{"n_head": 5, "head_dim": 32, "init_std_qkv": 0.0447, "lr": 0.00492, "schedule": "cos", "batch_tokens": 131072, "steps": 4760}
Each number is 128 + 32 x the weight over its row's rms, rounded and kept within 0 to 255. Layers, rows and columns count from 0. Numbers have three digits each. The size before them is the row's rms in percent of the matrix's.

# down: layer 16 MLP down (transposed), 640x160, rms 0.162, rows 344-398, columns 0-79
# gate: layer 16 MLP gate, 640x160, rms 0.165, rows 345-398, columns 0-79
# up: layer 16 MLP up, 640x160, rms 0.171, rows 345-398, columns 0-79
down344 104:139162158167133138164138173132123081096122150110126183157144144125134142121101117104178125094147090138087130140096097141121153122173114111179117095119079090111115183092169166087096088091080201123096164137154153126105108078067072094183142135
gate345 098:074162126189114129142086134077083070210108143160120182158126133122123100097134119071161119063093135103046119122154129143097144119119146106115086078072098158096204123132125092122162150111133123088126109098115118199134127103129159194127168165
up345 096:124119133125092070107126162154140125147085122206175127123077160110166113112123125102162170098115099114104131150074114134136090115176101126141110186174128198041126097156058174150190136070159128167098135189142101163083116139087146112110115133
down345 096:106093092141176113150148158112148149067197167123092092087061116088112164087155135137136118130165078125176152080146141102132176110153143144120084136190119152122159127192143154206103174123103162154109176143144141151126194147076101126129129125
gate346 101:170143169137083163146122103091140148180178147174085162051160138110104107165179116077083109136109140115076162090185146136104070164108141145157105160135134137084113093141157142132131059159122062116104166154178119147121110099047121111163101166
up346 100:109165139107119163184118192155182147085121128167098107076116165143103094138139165150160068138111127079080064122103081122173166120169129164089141133140122125121172123122135130160137133123129156156146082159162144112159096137149147109125147106
down346 096:133133158159085163171109122189146072182098109168120126151142158085192102121127171147133161110109086133138132123092088125149105092170128067154137089114132087097117080095103133139110115143088096173108137142153103121149133156097103177186117119
gate347 101:138163131166115094127129127115123079133138151142141144128112142084150100055101150115070083124066178049174137165175060117101088140211142122124107136127185085137111117156147143113129100166098101151054126135093082107142148135134209121107164167
up347 101:144154098152113096066103179149124137114090142162105152073127155095064090112108131103037136117108091193193122138127136142147116116141091163079163103156120106080144105097177167122169090160120151186139141075194170151134200136129141117120072155
down347 100:103121151151119145150132125142087108127081047159118127117135085171057125109101104165103121146105083157132088126067082108137133062144131127145149116167150176117106134123093179156144113094093107155116125195158144187125084149073099115118159128
gate348 096:148150145104077166101135111110161124100139111140092171131180183116185162170143134130105138103126111150098137102145110086078070148139184077074143147063159097132124096169112096089145175089134161176190112130181106136135053117148123155144096140
up348 097:110084143177141141107098093131189099188135087131171105121164154160114163138093112100133114113151132158165168141072119118132185148107114100148080102106135083164147128162137161133172087120153084143139111070175155068129077161124173103082105146
down348 099:095085147153148116127044115148143094166106126098155096079109096118108159147122151091146120099121136084100140131168079081138185089109127136136146147133059150098099241045147149138114067160111118142173130160119147147132120136130145134172140142
gate349 104:158144155146136161039125139125182193186123128106124113150186187132115149076126112154115110092153118154128131111102124107121129117125116103114143171117126049139123133153094153128139120138123192187128118134112175130124128116116092128112143130
up349 096:167118126182095134117113141137116096132128067125031097131092098126136125120119125168087114089104100163108117142079081097185207165124116165117121112111165157092114140123177138161131140081142107167102111100197186137096113119131088098143107125
down349 104:129136132080083091117139086199151197094176163148128145115147122172097160195124165123166137142162096106149149057183105127110146066166111157131073152145111152097101123149107171137099103127181161113127105167121075190164108142197190175142068109
gate350 102:101154154157075106155122123161139087117094057106143144088156167126076148147142192120146138151164124114161204049179153118126149162093073105103177135147100109141170151127189109162115141167102117079067115133151156126081148183101120162180063144
up350 101:064162146104046109106133168061139142141110101105142142111099127097111117116105181157136145070174137147165116189154133089152111129083135161122148123150105180122069089159070112152141097073139140137128180055080137130175171117118109149150079163
down350 107:102138151126140131119125133113176106133214167102136088086082144143150151088177152125100090086118086142136191079088134063137156099165168085111178110147143165160170123094077106135125124030138109178113156129151125140113158138118112121130178079
gate351 100:139103110095105121113140137169170109126106147083125118125127146084114107129147172105169144177133166138131165094115116217119149079154092106095117100126157152157148174149096111066093130145071119116124141094148135136137037113142122143123082156
up351 104:114093143096075139108153163133124189148135084140125131083179126158098115121158089195151099090140166157118135093123128159106134155099128101143071084090117158138156144129202110156123102112097117151079073053206127161127087117138154124029191142
down351 103:165130090097130176120116158122146072143087101129076170121120187140135141186109134150085136143125134144128132115147076154157080080123106126150139123134136164136058128138185184136135116112156149162132183143106091066120145163127135147145102093
gate352 096:093190121127137128198159143148147183092141132087121098191136120113150187103160139182145160130124135134101173011213138138102141118144129146090158139108142159120127118119131108156155132098128123149104147178173130150103158139133172143111162146
up352 092:136121101093115073144118153115114142159133137101181131141141098059121104140122187124108162129087095128153122109104088113155089161136135064104064094119126101185144098059148120184196153095135204126146102129176141107206151078183146169153123104
down352 094:138095118180140131148174139123105165121090135094094114176164125114113115129136098106184141139123151116110128120148075114137114083104122148052150130171128170153136054100159129150143149133146082068123115121135094109171150151129126166166153180
gate353 100:081166154146103071132160177156129097090090150120130142154104116104167143061094139103111120145113146144151144164152146145135152133109042173110104101068102123156143132153133044149132090084114115126174170100154063131099114099101127087130100083
up353 100:142127115095098099130129163092101163195229137125130059079130140120109137177116155106120078098130120108138127146158130145126165176171143162164152104189165172113086174160112178138112137159135096179116084179146130127123160109155134113128119181
down353 103:143142094128096202132178159137130124170106171122169102107043153156128101108109106184144128069170158097131132088193116166121173193145177131134153070124092131159134127142113109110139131125133095118068108092147083192131153185171146117111162129
gate354 101:159129159164115117114125117156117151149150183114128104084112113114088179099119138172094183228169096146115133084107129144212118108127226152121170150140170105120147123113088093199152091156155150139116109121111133119151113180154131137142121154
up354 095:066108108112086138108167167120091123118150085141125138143122114143114140112166176181154133167095121116094176077107076139105113157143105129092181054104158110131098103106127113127109187082196129115095167101125122165101101100158105140141149173
down354 101:120201134126132076119047091090136154170135102061113071123113152143099147170100157135079145179162118181139137120126058107132110108187164192112211110117125171090123137110144105157144097148102134140117122087086140119157101163144150116101131155
gate355 097:117150124173121161126088136085125129135099151197141149088143161213156080181123146128158113208110129107158189124172111169088110145159158107135127105096123078105120056148102115055044179164134112133090114165147139151079117094093113188123103134
up355 103:176078176163049126133163131103085135135084122075149135091110136193154088146120155133125183105063129189187143146096113172149151150145106119115136136103139134196141137167124094103107153092144142111136123193214130153186113078128080140122129038
down355 102:119121156143130171176075128119097181150059104143145138130124127142119112144109099122123175076164137098095122133112168119161106105118106135168092104156164092153171141133099115168127081136162137120158119164118069150130104158174089139183093128
gate356 107:135141146164083147099118119163138101158097048125134117116128142110142162157113145157076067176122112128090121142133136136119133105155099126153143156084094087166108040165138090119120109189060139064107114113113136131212116124077119117101141139
up356 098:138085138156148162115127097141151114132168101149142095161118138079116073136125127109124082153134100104116101125128143142095144119166175179150050118088149147088124130113199170151120159131087057101131107140093238129096145122120075121142107104
down356 098:143175113093138135111137154108165119179120134140047102061125139145111081125142107125112151136150081114105065147134122120108135085082081158165209104163105154155174099154141078121171136148117129057118130094139141155092104113094083063170096109
gate357 092:095143163125126068120065089068178110143094128102172159172158146212147129112151128126138101132177135120162193122161118099188163130155168118158172083097117111094130150084127156153193185075129154146090112103074114114121102138107122191071128118
up357 095:105086185087122140143173160132127093072128144129115121171104126056158157131184115125093097132166201121129103093068118096144170148135120157134132132084110130160149108189125118163126106076097118157148148116059144144115085095132194154141135076
down357 093:087174179161094103107145078198099106159132163098161109138074098113092139124091112053146152101122093169206116087069112113104161139110157119092141107140142104125145183147122089071105117127136139148141086148150176078091122109139145123097142122
gate358 102:076101152127138156118130145096133121171170155103117116125128122135162096078087124125114121141130136146069125160192178161083102089173143096152102095173096094167146052106110127114134129160098199098101180052130126115074059129102130185170148140
up358 102:101103148095088082100098114102171162085139112133103146178153121135125089187099191160120125198148190078130126084122162128139111103113131106102122160138146125147108058106153089139158090087121152093136106101135167135100123102109121090150094113
down358 098:118097113191157139103148121120098147123052124153153127124120171174184177157096159116138142072129112095133155085163122089044145148103134136091163148112161109098063048064186137167115111125170205132105174145145159183162138108148143147103108173
gate359 106:088123149173120152122093110095166131171110167111106142172145107103068109105219153123142174166130075176084101089162100062061107122174119116109118147102165109090135113105121076102179179116161174121142164087119068171093130119096133082129161143
up359 112:148153119122151144133133090124197138092111114082154127085144082192142140112098159187161106158142195111077175168082105107094189157101109132151131104139134041078150167112142109101104171155117161151149152123125105091161153196127162126121120110
down359 108:143136091094103162149145136130121133092151118147134145166158089112103069154147097113122120209063176174061113081139140143102143148119151097138169108151037132082168109127173146085109115157190154101146145132119113210193143122150134142153132152
gate360 097:132122103099067113072090121141124166118134150176171109124188178106162129079156143139114121134147105103150104123109075164124163171126095148128107139090082108109109080129154161122151127148156135075118054171151079125086104163155087146088130105
up360 101:128114223124136111078103174118142100079200085115120166147149133100157130130154160117106191139113127119081153106063170185104170138130116127189168140111114150125151074131090153150111096169156139085101071177090120136108094132076149114086119106
down360 099:177114147167125187160140157121130105056147143146134113160130177090095181139168101105184166113116149054127201127138105079138108111117174052122140128083138153120138143104074140141163091065059134170157168094139162146122078129168154127146103095
gate361 103:106195140105165119078122135074159108178192093111111101109136161099072140098124095103070147092069140115168089156122163112177090085172167124085083125116181126167141116104084126093146080136155147131118135118123146146081081161120151146134097157
up361 103:140144086148141112067164234145126102121139178133168147158194119072146107091115160167121117155135229094108154144096140098107107118174135136108124146111080155123144151154137158131103133116144111133174152068121046131140155157112151097184149107
down361 095:105114185103113112058142104179076147095141075126103164197094115178139155167116064151123101086141105072134124127157066136114168122147135066123181061126194150144206139108180146124137110149152139110113157108134131157133198161121117141087060157
gate362 099:130171116183111143123136072182118143125109154036087119143142085092155177138071119108091047159145160134130138124111168180130170073109107172112162114148146146104137128108134055120091116172118080108116141129113082153111116120188120152090106115
up362 103:130137098110131108127119115115139132118156152078110123060165122156123118087106100203173063159071106133214125068133123071147137131068128147143139090112128094175121100096132082073193089134154181132160179108107140178077116131170123126066164065
down362 103:119109141135102138101149114173173150089164104171165102136104144091119108126088157116086126135142120157131097100133128159096150121160117119124065096163126167102081079103189151123149141179086097078218109124108153158134133118127120153104130085
gate363 103:122116098063157167120154150159138106134051093174137094137155131136143083040096136150136160091107207159180118129127159136119141107147151202137124109100081128103142090114123138160140079160109140149075166125121069135149117138133171137155071178
up363 098:160198127148105148160152106109107116150154112148153136129114078112178152127104119137168105158102052201132126104110145123125144161133130113154152170139059132179149089117087078068143085099092127106159111151178112098099138121146097123098101126
down363 102:111158151133179155137049121118042183081129055104143128124142127120126155140106162112119115152213073082104114158127156095215168132135133144093180158130122110137089136095113194142154104111099113149107104122151131157082089128094091151117106095
gate364 087:146173084175151097170092110154159121110148174114062145111092155076099109120166139084165202163115041129114084102125138072157144113175122134139149090197109115077118116115111145164133157121100118143097109140131096139139156093186126089125172092
up364 090:114174136110125093135148117119101107149127141175084091148149109149210161103109128180139149140111114141071156133193088076207079077114150189132121143188081125128175142065141105134116135077139165077090138162067142141135135145205159096150153172
down364 094:132124150151100104127134145105089116051164118147163129093129122132129124196122117125122111106141131182069087050166156143129138038125113131167154095192123126142081102125121077106131121180119120170155096147157107151116093050189162140160109146
gate365 115:069135204135109125070131124100120130121108146089139137124065087129081111110137146146061150181090152159161079146162118182083107117113142167083115100132139083108132148129115143152158080117095153151138122143053144142092107163093135169099092158
up365 109:091054139155098126103102127184064101131121176135146118111071153163118073070108120127135145121172160113147154148083102092102102116091162153121149208126147200100113141153116154164106088130139140084144093076090170068122103129111134094105093158
down365 100:082116161095097109090170139104088148157147161174144160090102132129175126109102131152106133194160112124142143140112168124081162116102082175093050147077098158045135157121100124079153077185160136112135162110096203114078176180132124096115136134
gate366 095:090130087089124190122095107177098170135128129138152114108113101116211141121182143160185094172202083096130143080128115145177153133114117140082125177149078161140110130134124168161157138141096108135071107096185042107159085177155091114116143149
up366 097:073063182120103127108125085119151116162140102155133141049183150142164117188121131157145164098023141172113183117148130201089096109080066112174100100187085136108125146105156124140108140150136124095186185140182166136107110077104190150143148069
down366 092:144188152152159136162155174109084158212203162123117129120130146086181143146160125106104093065141142096135084135169125130081106148133117113131205103109096128101076079101131107189161173121100133152131162106150129122128119068172142120110066059
gate367 103:105130127119093100098127149151071109126148173152115114125124170098163127136090159088134138147122170133168118188126093134080108060110106148128092116122161140093110086134124153166076075100082127087155172169130180121169195103098158154063093111
up367 103:129143090161114117051056129131157082165154088122117085130158091154124133147164164154119111090110095144093156142114086124109066113109103123135139174157107083112138121089135151171164143151129181105132074146115075123041196151093129111122102064
down367 102:129145143122121168121140099148131116114101131222124125167163114146175156200146130132110121170122145111135105126139113148186119139114163126191040130129165088117101121061146178128156084085091067129095104163131059092147069159164178132104096147
gate368 096:153128148124113143132104108157130090113099100137111125081094107092122116128169118130088157141147158122118135106196159099083080113120199181143121167112120099120110100141110198179122121176113097193137109160186153171106145090156139177190099123
up368 097:121139141144093167133156121078126123150200126196098090158135099092150086139095128144140072131156096126103146142198130096130125145191091113150143120133177151065132076103165119115181143139171207062192191110105092116151121099190191127101149127
down368 093:173128136114169104121038172131146105124094081134142182071100125123120136123180168161103176188046146185148161115099135132145143106115118115155141139054053072142087120131081116161108094145101087139117155126139095128106083106128110122170184127
gate369 100:138119084134139163109156156100093177107119133088100106100166154125136118181076057177147125100135156149112190100187103150123171112138109120143074163102108115109118116126101155224150156146152168096122139162101170142155133143135127152124080164
up369 093:096176111130127112190155129182139139144146127131134103140125113122147104146104065112137130132099108157137128119144106153151165092118063091112077170058084137081134100099163076065066138103097082132133185068169162108112171118104119158130054088
down369 093:128079138067133134154130127072138118129129133063123139126131118171116102079115110080152152109096151160102153148097112095145172149176125106084136075097164154190086107153119151103135122163114146102134110128164116129121115139140155126130161153
gate370 096:078149141150114144106110072080135107132101103081088088127131139127130117099125112135137204103094165121140160110255165089179100079192091137159140148125075126150122121101063149064180136152097133102085178058148150141120139127144143104114112132
up370 094:161087165138107087194146135109176146142165130169166163170196090114122155167138189040117129084074102145126133127129088145150094129078177116194059170184208096141134101127145118089142171100111131140078068095136091153102143169111156150141129132
down370 095:147108165112117143122127098131122174106101134054125100141070121115123120097078124178102157142133141121139104088227166120095096169115146155122194151132105139164125131110069175081129122106152167138130167066125136107195127135189093125101118146
gate371 099:093081100118106140139144154046100130035119093149160160163064124111163138133153124156129133097121147125102126122173147131085118138105184140125124149149130145101098106106188106053094081148089100092113118124103120131080065145183123153150170180
up371 105:183128160089171101092097139100156115127140122139118126113121131106104101143141137109123137029109087203104184147193145139146147100170138078131067216117084136143148133162125046121188096081140150163140121084136117127142166162151151115126146158
down371 106:181134156146162141094138141087113158096142117092126171119125155159142108144147137147057139153129098070133146133208130153137122107180200115170096173133110131112119096162148153168177138124140192071159204165108137151106087162145189134151167095
gate372 107:082149130167116115134041078156098134132149169093137152081095176168111110160137138167137164134149125116157115151113123114082144119131117186120113165175184070186085148133196059130152103156161146115114108131139103120152136106060108164172156130
up372 104:165144145105164104129080151161163136115108143155095179120093147111121170095123178149119134195181123150082121127093118185083131106157165125142072162195124159067083098092120112146137125155122177106102165130080085086174100177154171099101109144
down372 100:150108106086141139057142185170093104092156148139147073147098207112162106161089115119154201128084120127110158101143077133144151159140167106167110175139150090135146100112103105112110102137117208132088115091138183134153137112067135158128138164
gate373 103:161172142103177079118144158093132161144150130136084127102102132109080086135087171137177121144105116122166134201152073138120094143145111130166113175076104126094090151122142098133148149153097159160140074118160108122106159137112155175138135134
up373 106:138144141150087134168065150153166111134133184102100078116074138108126151097136178185190113148177136107123103173153124102122136159136138120102131113119142145068160201126131088146147073144072160168127147130082132169128110190167140159087121107
down373 102:144046145062121141080133072142121153091117075077017178115102074160137111108105171136077089148143177090112090185122163186109120093098117118151144146102128199113102083155165115128135103162135124115152110078163140157208096097135123122170132098
gate374 105:116137125174149110111193143146095119056143113139108149099118131169127225073117131133048115092165148075155128095134150126148095100117138183111082151096169129125143093175128117157097214090120095127110117055158089128131134092176138103123170142
up374 105:148140064092106138174127134159126138107125097147094151193149173114115110178140127148159129168090139153150096160131107154165127179141155157072150152104134154146111123139107154156127147126124163117155095145152125144142134114162159126070136145
down374 107:176121174170115154127159157164156108132083083133140123176124102150111125171184155130153178152118137130170176190088131113102117115177107134121097094122075130148133159072060138160109160119162085125111093093127174104134124124097108116064147131
gate375 100:156168178134117114129120158112120175132172086107148073080185133117123128199117141077119079138124159179158167137107192153094123125158138162140127086079126097112111146130103081101191125130079135132126119160049135141096054117127126129129098140
up375 099:127144116084134167137126117132128143136089190128071157145144106119162167103140192115191159103130102163131074090136214132159141153061114112090104145135093170106117116156190092091084120101094073071095108101145153115093094148158160115081202129
down375 105:119078097139123080133139024153122116105123125153124143076152113210077172117113120140137107113117131130147199182204109105119070103111135102107145050127178125172133094142126154102131147122105100133154073170082141114143141119072135131107139124
gate376 098:124125176168168119082111148106084155125120141133080167121111112124130116164154172120156173193119090071101121158191128120087156147117130082137126149150109098136107115169149116092090140131122176115200182166184190117107056098166108111120147122
up376 104:158113165141141126162114109093115104181149117165135156151097178101132091120119121107153078099191159134146134116126195118185151091086077164101101160148111089163174136105141133216141127091070112139145155115090152151116154143085131135132096071
down376 105:130131112144125134071166166160121088082136181154120139114110096104189126120161114133145115124120084097181106159131128126192154130129124125093094108064165135072152164170149136146100194148122171108154197145172171159194140106094169145166150154
gate377 097:158184148091101111168152086163092099117114135151152118136077112136106207204141130161155160094150202148132134090115090103128130146118121163094151103079166095155146151147099118121064104148088178081181095111147142125139113089110154102155117145
up377 099:149090077105144198172160047137110144118148107135117087087157094100163154107132080141179110142186115141074111171176145071139094065145067186115201124142119084055104159114112177176082061161132204155127141148132137117094101100149143164140111149
down377 101:173155134144134109116131169166166105141124121126128154111080170083136114122116117133165090165141124126177168135104100072148182148105094124137124164122212112161125114108104111068088094131150132135100048079125128114115185207180162152109151150
gate378 101:075104090195074182127058108118123103151133081114096130138090116160159109123149082114142117122035130130122161153070151149114119122104156187125117079178166142056132150126101118085100144147072125120124130192131157134144158124160115119103125106
up378 099:105115136140124115062131112138102104158082167169177128126105080149116101176195077171108147062122139136105135111091180129062123090173080157140122081114120132153175155115125138082205163135121157136147090082131125092132158095150105125131149120
down378 104:181089121070206169113121154128180106127137157087107112066078150057155140094145029154110144138168145152182112138146142100086102143152159125130097181122169137126136123130143100097147200149137122118141136117098138127135100057127067108118150166
gate379 096:134118168132127085169166110202133121101108131129066150152152173144089121108112116113074165100153102186115189144110102138141134117054106129060113090127126055132096116151169139113134106114086114123197164070087130210109084105178113098168136091
up379 095:106094179173161158169155175140148120097139157151163133145153160143076156117158152127171104103111113072057173149152144161094147127137076150136144159139091137119128119143101133193078133144149102147168189147121160099115157117147074085106182122
down379 100:147181119147110098148139117192145113185131132148068141117133110127120168170110131063135179106083111157174169100152105115139125145122139135129109138087109077089149135169169130081141128078124175135143211095143143121118071047139108169186149109
gate380 101:082146101099109102151183089139099161218162127180092170146155149111105091079157180104148112094129175099130172139055137139094147110109115113067136124100119131147089105114093117138158135147130108118193053127138175064157117177105177149133042103
up380 098:127182102111081137175056114075144119147084086058149137082140161170092171150147135099075189123107085141123151126160082070142186088141137077139144114092163090180117184132117097109196137099086106136156126121103164123130098182118067194118131166
down380 097:149150129198130107106059168114124115134124100124159108163132174148110107078113115072114139107103042141112087158164054128129091135141058136110156138149071151119173135099147147137104144103125104060128105096142134153088084156105107132106192162
gate381 102:109149130106176095117128131092194128147133166101082222134094050177030105105122078141089180116124136129164154112133160158149178170083150124103140121076097148114126135147137110149154115112125137181119123191137127114076135133135145166120078146
up381 099:091155152131127171112192067185144116074191132127142124156110129095095100136118175148111133151173094109126116174128113206143173105113136108125150111191193132170100127137133109079142170122169115163143141093132155143103062204117144047095083119
down381 100:115108082155116039126095131116136196156068088142104070135053181167091140158128172126117129168083123158163188109170156118103144097127130154123086101156094154122135139137161095118146162121115087137130139132161073120125139131131124121125076091
gate382 097:123148169103162122151115102099160123138137111097158147097116105110157149171058178194121192139153088135122086127118140094117110061189141119108086103120202142113156149130096143160155090157136091142143048159067149136149114129097094077118107114
up382 092:068171097133063120096132125196151132117111134140096120125171177098097070184094101132115134143126143125084111102143122163093156149175142143132137097090198066124167112187097125108117143124156070123107138194155186148124166162142159178086167169
down382 095:087129086179123114111154101141140094092164023156066074155110143178135109106132117137145128139167104136118125132114124174131163111131164112143128046132159060138039135198096198149133130117146087185119204164167139133127155101144168197137173115
gate383 095:166164074136101081138167157081133200125175097154159071102145116096136119107085126107139137114091140166167131158085097163180103097091132193141140114153035153080166118130066113092081058109102126112160151130149104083124097124154134113123151157
up383 096:124157158185146133101104124102174098091141071163078100117161119103119180148110135148184149097132123111159092094086165157116095154133184168168108129111152118185165118110061090105137142120170142162132151143101090149093121087078122168144122141
down383 099:141098145087098130200095098102056193142101097128131146093138154128138085065124159147137102104159126191130137081099146127126150105137163160120167089151090160162136141157087173074136078062117180064109070146128122137142165127136171174171136152
gate384 098:089106120142110121145103099110089165092042115127182175112178122107110113176125111132098162144156119159119161095131106128131101162189103171097100091152067130134086152156147122065144158094126123109049081164143110122148142142101212121074160096
up384 103:113093113072072075178135172130106159167200130102114117066103091154101120084125102133126155088108147099099119080111123162127105178101138133094108177159146126132114188180128108143094121070086133172098092166101178177101156096124109175176152091
down384 100:170177119130110119164124121123127103132059110101100176164164113046058066103175094157161104110071073119127088198119125187077113089055171100171133127125169129154106117140102120135104149102164169102126192091131123140138121147165107088132129096
gate385 094:159132148119110131092085122111160114123131100105086121126165072135115116157122153098165087098175145133106097132199218107135152100157161096157127106110129101191116138146082109156103159139086125156131131171127122167153169159163159145167170106
up385 094:145075111158127136168132193183108126108083084132179089180171161117159088181098087142138137098143128153125127149220147099079100168094144115200203115133109159104143114110121161147139137074126142141131089132062117076121104129146177121167161154
down385 091:086151112085151128159108122141093182149072134143146107161129150148240094158088115099104148099133120120115081150150156136133145138154195141097126155085135093132121109169158123106114109148147145083108123150114111122164113102148157105082144187
gate386 094:090159215126116081127095129107124126165133125140102130114130144122203134148181084105135104126154140108163090087116114133132141127092108180080091114130097121154119129086045174100149088121131120172131144114079116190177113134124148158100199120
up386 100:142120159131156110131103165123129085081154134133077116131133116136131191149197122067084207130172118117090080115165155088166081100149132144096166094140106126137148111112136160102062112164138097102078174062096108135123125106153109152114136155
down386 100:132089162129192145027133131104085130151159147119156178185120126135093086153144154144121188145197117136113090138083158080151145133142115117071104150148143111098132132174140089129115110110153149131084116192144145078134144171131125150125120133
gate387 090:125151136176144154140073057143156129177078106213119118116112125141107091122114139116116137134179236113135099160133142140163150072140168141141164133152052156143166111134118147082171179193134174183099102144116128079222155147146142167071082102
up387 088:134113060148152111116149160093120137157134095050133106157083124103131095125132155179140137139119062161116153106112124119112087113090109136101120133118169128133088054165187132138154062037133118075127103078169167128149143112118097122118177134
down387 087:083160177112119140105121105116125143103118116176139152126136120140157163161112110132043132115105176116117128130099130132132172144203096152126131135168105133077163160140098071111167200221108084143117125135114068108127134163150188091090101169
gate388 103:156140068122109067057090096070117161108145123100149134125161131146129111142120088129134158175154111151114160158126161125100060085142159118106158147156138079124131126121103090102080140129105161140121088125156127112154143112149143149161106134
up388 104:152131137118075189095165106128065153111087167098120115129095110159105117166181149081094112142099111130128131182148150149164086160095157146115067139090096099138124110130120108156141063185136139133131176185066077128164117179153158081125114130
down388 101:226187106122132177129088119130082145101105117134124123084086157116087180113056141153140097117118083176113104170150108105136169164156156129110053132182120146130096123057181142100133166117167156134097110106189119087112154085155111136146130131
gate389 094:148140134169127130088129142197125131131177123143103134127081126104054111142079176110089156068171138105095082125154142114085099077093132194124169092104128107110140152146186122130164124206150148139128130093171171067107122139104096150176105069
up389 101:100111125171123119140153147106142180160146140080163131169118119069130088147050094097131112168102094115159158148132141180192173129120149098113212116149096192125065117128123119112123107115114146121127144171078166139154179106125175103108088110
down389 096:120142201092117129114163117177160144221141117177114146121076121120142064153121124112111179104107136074149121148153187072100098095124078101091089082131086092163102157171190140074129104100159181098122117148141133136136123119143169133119077219
gate390 102:103101098137104148155111098139086120128124107134114132138217175119087054127075153100089151130164153155141147186141080174075165111122144109145133155088094125178144128114123128129187140109102131152143117123109164110097147119131141136187136088
up390 096:102132162116106138107154178173144152072110115106153075115172123104145106159150065115066158127104141149159115175123178088107156175089123121151083155168132190082160143089126043123127102118139166076087117160057100168113164077102150108082119103
down390 096:141127135087069092093051123131089147136054117093103151133134144171174069057153183121142103073121173096120099121116124106148113108146098126131113122094142096173059166109156130195171123079064114121150146148147109119104093142121111112173164149
gate391 111:145086125160141052058088123172109164115112106116128127087157143184137154148171166145124148128054108166128110132138137166122120095105093153127081169126145126181078100125112141139153094144104118158071165101120126103138156145127127119151140132
up391 107:130194082176128125087119155139156113121113120121088125116137118159119144124136101179096076136147157113113153103158202184154154105122135174111124080104128185146164136111101108111122182146083161204106160082145166199099118121172185109124166122
down391 098:084124181090156080179092080050085088082134134164169130162091167140128109097134055175168127111179152187106110127081163125105176169155147126122068114167093113159132157089141133037148092196111198143098063126113142118072131136105121172133133072
gate392 098:142125111122089131122106128153086107156152167100110122068131140114097138186117077121134178162079121137151163108117139115124066118151147136106064143161118185085191141099074104165127121156150139129144158183165132111111106110112100146127196139
up392 097:141134094097128159185125141137084066115148202192147108156167117097099118109115145111128104096117166170142130186134171092101138130158108174168107127131156107135090113142206101041115164080098083157086162097099173166163120119124170146131117117
down392 097:076185076121130080093133153106170134093131063137166131169094085152089098139139122113119093110126122137113149121169134127153123082083120167113116139143123156077110059105080139140154109096131181152136144094090147093125116133154074172145110127
gate393 100:129134111072135142130119061104135121134071111180072186147149150093069097122137123149123163117196136132121103155114116140149114136104107160223169073140074127135108129109155117119063150124130191126147143135158145111062092134191108169139133116
up393 096:130146107137169175128182079132152076153137157164113127125144139120121129106113142119162131086100135067174131141134112151174142134160142091157182143176111126121165103097077155159100104114134120147067112125116122109088147131115082076100129140
down393 102:117188099141163112114177127039103112152147091154055077128126159094142145089150118151172124153115105162176163132078085129125157151119136148097139116140081162127159111147158076128153071150174144097065124140167153153146107141136107095129106077
gate394 104:104160120114084138159133091168119168167156091113161141136140143102153124070140178157116089113160098141115166144114139158118115171130081166115063118139188127124109102194173122135058086098146175118171124119121165169155094100162139147080073125
up394 103:133143153154159107130133135127027135184101134114168077121214115071103115116094143133102154138153113147141114189082177119072118105135085103153111153136090124117147175178092089155113081139116116131140120147139078084074085149141174166148115144
down394 097:093113209155152110158137187194132162147090115153142110143120120111087143167139090092121193166096137138149121149179089155169138151142107131168140128140125153091155087135165165130087142131145125122137130127099145199126175134102147179152166103
gate395 109:131147175149141168140132131188155146158163076120154132152116106087175105094163154122087135102083051092116078135082098129097121100141155219109077107064115118150127143097137143088126108128129163114095141066145183135077159105177095124080134132
up395 104:111170126156213123121116130121118161120148089153134177148166110115163114104127131148091136185158041102094146143141077099116133122149110185120148088184093093125137135105122106068105156137109137144132077118147144129089155115107106127126120150
down395 088:112102125082138162076127155146138068134091120101117151156140124134151139167180147144101116109137146118098131097139141123166115108136150083156121150060116116173146102100116109162110173055128169112145179130163140085109082185153172132100063125
gate396 099:140092116165104202153090133131124171086166094126088164193115049227173122142123098120123172079138165108140124113143133106128118130111096159149175103143112150120126125134182135153090139104112154157121106099158077160139146167131197092082109181
up396 096:159084085090140103114109206124107121165125086054144076155149125121145101060098083128095166121098147149110113178115100133148080158132149113142183156143123136078155144190107122116130131123164157138143147188115164091164163112093111073083153150
down396 094:174152209151129131119081092091141133083135123110148134179138144101079114152095122174127148163168084161148090151128151106074139124121131146112101121118066159147218145062191145103172112175129106085168144149123133170148103085134112060140106081
gate397 105:178126143118166106148149126130100078077154199133135138155137116164141092116127097120162145104194167083106101109096171174178108107097174148141123154149118155129158116142106115169147139110087157138127101148191116146111191122104115128130110115
up397 101:127089154141080141170099113153145131141108109097068168101143125132097134133157128143081110160088109140115139124130112118164084181126152048065134082129145128096087128122128095161147109171181154155165125137080150135133175137160140106113102116
down397 100:120142133171139129126140120100144070110099133131128145164135112092143087173118121090116106076044095141157131138113097120082150163082112134153101176073138129073146149188083173180089142153062084073125143126133139100160134170162170084182136112
gate398 107:149100092113098141101083116126118131077162069131189149126050133125113172141144165088101184097102164052123179127174081135118126153138126167082103123104146147150110150140121117111118111179155145116153141169154118063112121105137084121112081169
up398 099:123123125147118171115122116125050168099087057146105103089182126144113092115134162130115154118120133089159141136057148106052095158150097095179112137164111116171118125132135090151125131117122096127092139164129093136136135117147094106136099131
down398 102:162144146139108112111192123113141124101140155128130153130138159061179152125155125129094100132120144142176098150082085121133121123149190133208162136086123123072214099088126094155144136131088135109133102134136111136087137054167129158113086142